Part of a small language model's weights: 161M tokens.
Each number is 128 + 32 x the weight over its row's rms, rounded and kept within 0 to 255. Layers, rows and columns count from 0. Numbers have three digits each. The size before them is the row's rms in percent of the matrix's.

# down: layer 6 MLP down (transposed), 896x224, rms 0.166, rows 534-561, columns 112-223
# up: layer 6 MLP up, 896x224, rms 0.164, rows 535-562, columns 112-223
down534 104:112171111147112109090151167110169104161112149146129124131130071141163123157091086105125115147126110112180133159094168149150115111153166107118078107137152128103171108165141140104099130178144168103085108136056138148138172105166089116188178072044155139114069118177123148119091097123173145104132106108131161146188208048124068110160146116164
up535 097:088172211115130126184152145118085137105150115153163125214159139152076145109081176118121146132137157122107117156135124105110096153147112137184082173093092117140129139124206147082145097170105180107125074111129104124114092154095149126066118084168080126135117115140112103125128097128093100096117112097183147151129121113154129087135075119169
down535 099:151146119198160133126116158125171122158167132154108136144136106090126245117171160177095083122085100105168000123092187115172090078096151136129127080100102129141113139135119061137123073172106081111132087117156186050108101108118112123107144098176137129100134141133154136097147148186145112162124097179132144113126167151087119142164138111108
up536 096:151160122127123155145074110117192080112113135127089134201112144070122080108116148102105091104102210126162153103164062125099144041139131160123166075136143101142119156128083099152107158127165141123134130143070068186157106091047112132117129118121136095106139099159087083141102115163156112185078144095125176181146139134130189090128076104201
down536 103:133161187157155069107139148151118132148075103115123071114096153066102107107171142139212113171142134132112151100142200103157137147144170160121161119150167087044080125099060108138151131122144139077093113145105090139125169162163091141097129126134063159160082122150145182152130138151182160202147128112178137121096119192102233121079173152155
up537 101:135114114059102158108189104044120137116079116174186041113099174142150151158100181140165151099114124110134147128166069126111071162093088156206120142124184076136072121059137145111112119105133110123156127087068141171133133159127108114135155098141101104127176117121118114138131065102136136111137144108150093119167144063103130141125110106157
down537 094:120151092125082128111137109092158137112153135099146147099121148105096179152153150129081068132179147157155163154095123142076090121173189106083200193094132134161132110147138132159079129125122112107130158114160096096121126067157131142191163170130131187160119122019182141120203106077154127169129163064174148090122074124159151155135169078126
up538 100:127092089149148111128156103142129168116149149084159155087136159162128141158073175172150117087125136108120100082152148122083129105112038123167095114135127129135140159151083047138143163166077091110153119156116120126134135098161081116077131181108046162149089086160151098149128179199155103183157160104162114080140119157123187105073151162178
down538 099:129127115142112180109106097196143124148114091112103160154124107082101101089126079175182053168199086082091105123033124123123129199115143165199177154126108160094106133164124122119142143188106103151145103131098130133098103131124120162087095121111127114083190168129144115126150101107103136137137166127123157066102169135114162126139201196108
up539 100:148103138127159169151148124100108103111110124161110130148117123200180113145169107105157103143080097072142174120131118113129172170183121196173146105201129178214145130113133150104079167157150111146192149104127115140093063109082163124120139134114109116114122149151154154118115128161066084156155120112110110104146074149168091085108073133125
down539 101:141180102051165132143128116129165136129150098108116120093111141103130169112116147141180173136160076110149104153135132066173097160139123096169095127115165118125145140164133065137132096092210183188150093135035073143121134151143112073088097102123080146187137156100129150130110088180165057190142159143093119160088137124103108120164119137138
up540 106:156118074106127103108145101088156173062185113145074125129121099105147187119061087191146090161104086100112017136153171164112103134122124166137145124099145120115089159082187095122159130099096103171129106088181091065101150146145099167114160084147093196137097172177120162113145169166080136134141168145147149157128140115119156125165193105162
down540 106:131162112126109085142155089152120117093126134131143062108097176198095107057104146101096149114098136097136120151190135172134136105118161121128119144129131132148146149129114134154091139091158114173096151129123096149079127106099145182139160146117113114072030092114137139151196113104142128110129065139219130158158115132175188102202145147127
up541 102:180090117161108081147147139077153155141139106164105106149138124193112100069149124094190094159090159168114135103145097139188176104193103145166184150190112029120068111061092153135136120146132131182076169149205084123134101160140133131085159098169141104084193091069135087113178164210141092141152166129200169100163117069109096128167140100095
down541 101:186108194163192109123141110097172128088121083107142148148209097171125098095130164124125113093139133124167121190223070141158126064165150129100126120100117081115151129133146133107107090125144159120185196171145108167110153144084120121134150115128135131191184205121186158133136104162170164118152181164194120123139138107095122166134094178105
up542 100:079143128152183156117139164117161066049156162119117106156128145086111101125112097123174113134127098110120071175091176131117178132144095167171122152110099106117084160182078093149115104118122137133094122115144095146112122123167142150166171152128139084183116099128097141076118161081164158136103096082108093127166116120148133138166109127101
down542 101:117164176125174096194131147179131083108114166136087140153121110153122173162114108119170077147084140166094128131108140090128140215146134107137148119152159122189140170194082073205142093154126143125157179131101127081136162151090149113170137138145133100157154134088080091147157162158187104098141166144105124164096117126107163171140141145150
up543 108:078248160114143082133157131089116137145133132175085079137110087151104095132189110101136098172115106118127128155165175111100120125145118143073100050143103175120074110133141172132128146146126114120144119104172118116106162126114163145099101117143092145118130093138148121159090159114142084147090109159150143092184126152095148053150160140124
down543 105:108128141112107112133204114152073152136122125114132105087098141141129122102102125099137106128196123121034162107148138138108091056106112183125106110110139110094081158105150149115081137148095126187105118146095071160202147111129170207151096196128137100141181163169111135090156167199049144131151130170087098122155157088089179093177113150123
up544 095:121137099107144242176131132114109095132073150160094147110144126075090072139135087073142090169134105093118099190139133128124091090069119115106130085134139144149125168117101171127132118091137115120114114115118115179113116044159145168158122074125124216181173115129096085117150190124113152100173124160104073152134148156134180109099142157121
down544 096:120126180112126127152135120117181101182148151167141089135152155084115176164158144079111132205138173136146090155120117134147130134179155106079108120127200080121125115101121084139169069103091094092124129140143066135163152080098150141100123113135168141112134134161094122202136031109111116126155130182099116095165081104137142150107106139154
up545 098:107163087149105160118070103099164075124106114110127085084079197127180123128123110142154116151149118115129097109116178140175115187134177120090157127156071121109128145112118111111111104147097180162015104098096172141150097122126065117185093154122104145138134103085102215123096085169120153050081108149149107095160077128062184190079186135140
down545 099:096137162116182205112154132106104084112068161090146116105163101106128127109113174132067127151074189160136169143121057109124152079132145155129085128104144111143132143082084138121154121110145119151127098103153175092092023188115122087141121189160108165143144139133157145124121158156105078149135119136078149107162171151095140180130136118160
up546 098:133150134074112084172143172109132119154113159114130166155168147120074174146143150101126138180086103093180144154078078081114152118091160116110119146218114101166110163079135128117129197075087124119161138077144109134125134066122157058100100105143083072147144134194118141124158137205132085113152100102128156137135126169122105191132121152151
down546 096:137136153088162119138132094120100144133126058185085085113124082143113109148071090114156117106111115093115106109167145143127128128124138171111149119117143089090130152086123125081124132219176116116086141123137195183108139116133089181105175096139147138090170137109117117111190081070135089151151140100106133156114068071076124094179097053143
up547 098:096064084190065101132109169102109174147111128180126105119146134073120155102159119137153063163128114104106141107089130146124129173107116124151145170145105130133078164099130155117150057159158210155155078101132132123144171091093150059107120098181117165124144097152102074128106180145114055137114147107166154121131106079107127113172103176145
down547 092:203083123116160123083089138138171140136112113136155162125081125101130127120135109146121120059148105104191108135121147077115073189115123090161171117113160159087125133146168139182141147150118136168091137144139118158091169138103192094196101157089106155115116157167160106137187155107085181134102144133107106112114158181147163093126155125119
up548 098:113108119202065104141142116142157101165136144138057169098114127122094114113102199158124156208148134120046147108148135033153140114114103112094123099123133119128091141161124148160156112157125104149133166171118162136091154179154092148178064113106160140163140061131083097071163097139159083151103125128135115115157137064133101137074127102124
down548 097:121099118101056132093160153076150218140129127169111054156215120123169094157115112107117125107066170139135156102102090103111141180158118046114190144119134121181089120131189143140116141147130127128104146121128177155161146143165108139106107112163138112181081129113144131088166114184154146200082099105083095079069128127132126098086121166162
up549 093:127128133139137064131168114110153168132075131115176127178076109169122118104115152165128184129091120178101211123113091178094145109123126138120067104107064118116096153147149093080145124159147112145158168181205117120124114112129169160123138147114171131144133146137155106121130137085140113146093102130118188164101092165160111096188150087164
down549 101:120150117142119142108109148078128053135209183147110143158107152147079124131188080129171169106074165044174115092093206101176175141133087156180134156098102061160114110182129155133134101079139127137109135118128113128146114110124123178150167118139166118167108135172130111085180199139146084092118144074127154138124145122100131143100168074121
up550 103:119126130136119105118153100119180133126106114107150079115101126197124096110105097100117088105148134124075177105099134054120107123121152082157124119133157194111096131097172131109122135104162103106080059088177132121112156036100108104135133081103090094152116181163094133125179150142108111103139122131122120144185173213166120142119125119193
down550 102:129110090141107129107118120095123106140121106099076104111140139120148143116153160102100128106085143139093097134126166117160140173068142121126102137108083152076129129186094088147176103110162116065155096099147164141120091128149150121171154147118087075116134160140110097155096137128175104109131101099132182205109121064118119127104161089058
up551 100:114166130153146093164141171112141138144167066099104145080100111121127171116128107122106139176132055125115111149118149160185167149163102050098192060055151120130086157074097112129135170119075154179136083170120142101170187118115116161141116203085087123141114107126080088069157088115136120139099132127155187085140146132153154146119164169150
down551 101:107149111114134160150162098074152120125128147098098136126102174137090151142135131102171121209100091127134102150127171163113173171156133127080087162105116163152149157168118167129137084102145109084155130150066125149132148178105143115190110110192068064119176126105133198129146168134077144087214138101127120117154090043113113142108111129117
up552 094:097126127121150119141056115164153124162073115148139146135115116085126160108079104107112087145127172080092103177041113186136165199122131156103156132149157072117090112097092151190136113162128153115112130085152144133066160095092097182150123087134188182102155123196124185122122165089152075157092128104144152127137091143103105182134130189116
down552 097:109129142096140103203176141087096164130106140091132071148102112166104102119136095142144122120125113102073094087099181193117081165166100119132132133084153090135096041102104098141113138148142170176151158164062165137139121133132146158113146085120211196135088156129156112190105125109089107112145082191142169121189135131156099058163100134147
up553 108:141141142128111104154063091169097173064112105138094181071148159161082132122077108151109123146154160090130176123164109166151155093127072106101130102126136110070149138171099164152057106153153136080114113167163109118075087152117162154151093109114103158092125099199127095166094188153122119172126104137130178143157147146114121138125126118083
down553 106:129119122163087149138132130153115071106141143144127126108105159120173104180055110130138130100051144123203116137158159075073142088180168111127164139094155107182119180120216164110139142196171148150129171076123148177142098128143074157128156133112125117139143121131134167145140142090152146144140139190110106107120116097143090165135167158145
up554 099:142155179153159097122077126125131130085104159078130114176132112123138096107094128162141124080142115137125106094157076111101130158149125163150117130159127096120077117101177134089176131151090140164175149159120116132164163087123111140136111167148195143135148171165071112124164111137111057114134152180150117125182133138121137131104197151102
down554 101:128141142165113138146179056161138144133111078138142161103136121135116135135133163093108164119134109126156104180098096175148173115124154129123095114129068161118110138100098244175073079147084108127150153136164143107143112137118165208175133106091123198089197084128145082148182143181150093130148128079161107117143122079146122156112200135126
up555 103:089082073123118092181108168137128102114129178159106092162154137135117127172075125171161146112129106123139092127103118160121159131095128096120100204079149101077086134117175077136173150149179049144136144094096115115215116121148120118094150216057117147119167153165139110126097185105129171148067090094165143084075155103129175117145089130162
down555 099:081184137079106113127162124100140114128137151153150091089155125104148091103131165125142100125210077081085134109098116120108065147119119103072119093080152132124146170076133133083098166027128176145148151169114210051094172145125155123086149097151189134128111156147068110118136090159101157135148137178142137163133163116099100109105133173152
up556 096:119107123121146168117106143177139155154150131167211129082099118105138081093133136092113157074095174129149157145174102118145130083095127113130100163135113079071131082124127152110115084218095201085054170104179109122096128190123156208136155138116077104125180140160109099205101144143188109129164114155097088143112100191184046109108137125164
down556 095:176180107124110053077185103150162080133129109079147108140163144079100133114133120142134145111072122133101114149141150061077073092111118163143127137140085089148169115221108148184118120091127123137130151099162146088119162128130156089088111111161149102095137165136118120141142126094143148124083125118206196117078155087119088090089195159060
up557 094:110108118149116118149153130112145126139098148145173099125117106129150101077211114110156077141132073148144133098124122153098068086136076107117115150081099122095102052102082086184130107155056169173114094130105126149142104120155083125093192094127115109116127123160156147123105073121056164087165082113124090119173081142117116102105161148070
down557 094:208163141174070172093138170153097066120139134107109124122216102141127090180150126116133127127151089164188102100119122107127125094134145184143151139118140086126082119151118169119141062105163124158136126135182124105076123154111121083158169117104123072135202099117175144134091109119152080123130197113173124168127123129080073150131153128085
up558 096:077071136109147108170096120109138100207172184078171153112133127163137102173160164160190116192094126106093126127143155095108112092146164229149101133143183116131066102116145121137170173124134130110084113122154162082134105154149154113138113162092143133141083185103136123135123151099110172121223131127199148111095090107146079130151143132108
down558 106:189103060175177154088107133086141115171077117165156071105120138137125118195110075116102128155152097174110112129140143106083143101117173135120144085126190113103168077152102089161072125107192130134158099145102138120161104157128199072103126101133101096129119175138103176167112055122099117145130116091115211121128170127121115223211143101140
up559 106:160114100079076102206098129129151133144134215130227115181070067098096116113120094128130140107132120107146205143142064172093165126090097108155134119172166095136110101122155127058105102118120069114069163129067157183075118072114103117143132083141134128168150106160133117145169111165150106157112129050124155100086120122139148118166130129127
down559 107:129124180183112143155123232139174174126150120113098154133081105150116107149106092154070126136079142089141119133099098141147145095138117087110105127116184103119142124104187094149162158058084122130101146084155125081126102142156077112120163178064153151142093126090158135145136140100125099137086162131089141145118056115186116168149080134142
up560 098:140078153101111136158132114151140055122154186110118141133085178106107090141147143069190144185094101108136116126146166120064123138124133082142086124080150111080195092108120156139119104197139134157172086141128113131091142153161100175117153087105163117179113090134127041076091126150069135069142135114137151155142111129074113175133101109145
down560 091:175099110069168188136136159154131159102123134093156170125117116132167144135137123098131110123196123144129162094072116168140221124160088185043126155072089175141157113121154164196116088085154132092113130133134114095125083180153138093082125131145143071094146141172129183195065122127165182130118139160140124134116117098151176092171075149117
up561 103:074140166098125145194112129128151107136139149168153092168184192131079127126114116162134133083139104188109115127119127171075169113158173176128091075170087098149107115147181138171112154145140144132097097113216127131059124142119150115113194100122087162184138103145148107179155133144127138178105162145114102183116133184145100110111116108157
down561 109:061096071171096069044114147109153146149100129111069135100118126092132140116130135168149142083158132079104128162111166122176112127099118098133117113114117146131144148171156154100135080155142163114139155121089123067070115121136185117103095058080131122122165100155115102151136127102134191136135139134055090139141104143098116121080084150085
up562 097:136134102077119104122096211135038151159136121158249099139168146122162131079163130109164126164108146152105183127108074169162124165090136169063109082112164141118099085118103187119135180157151145122128136088083129121135182126150143114153126114172147116080075110109161175119105139148085147119110091128104162118085066136120153163110173208110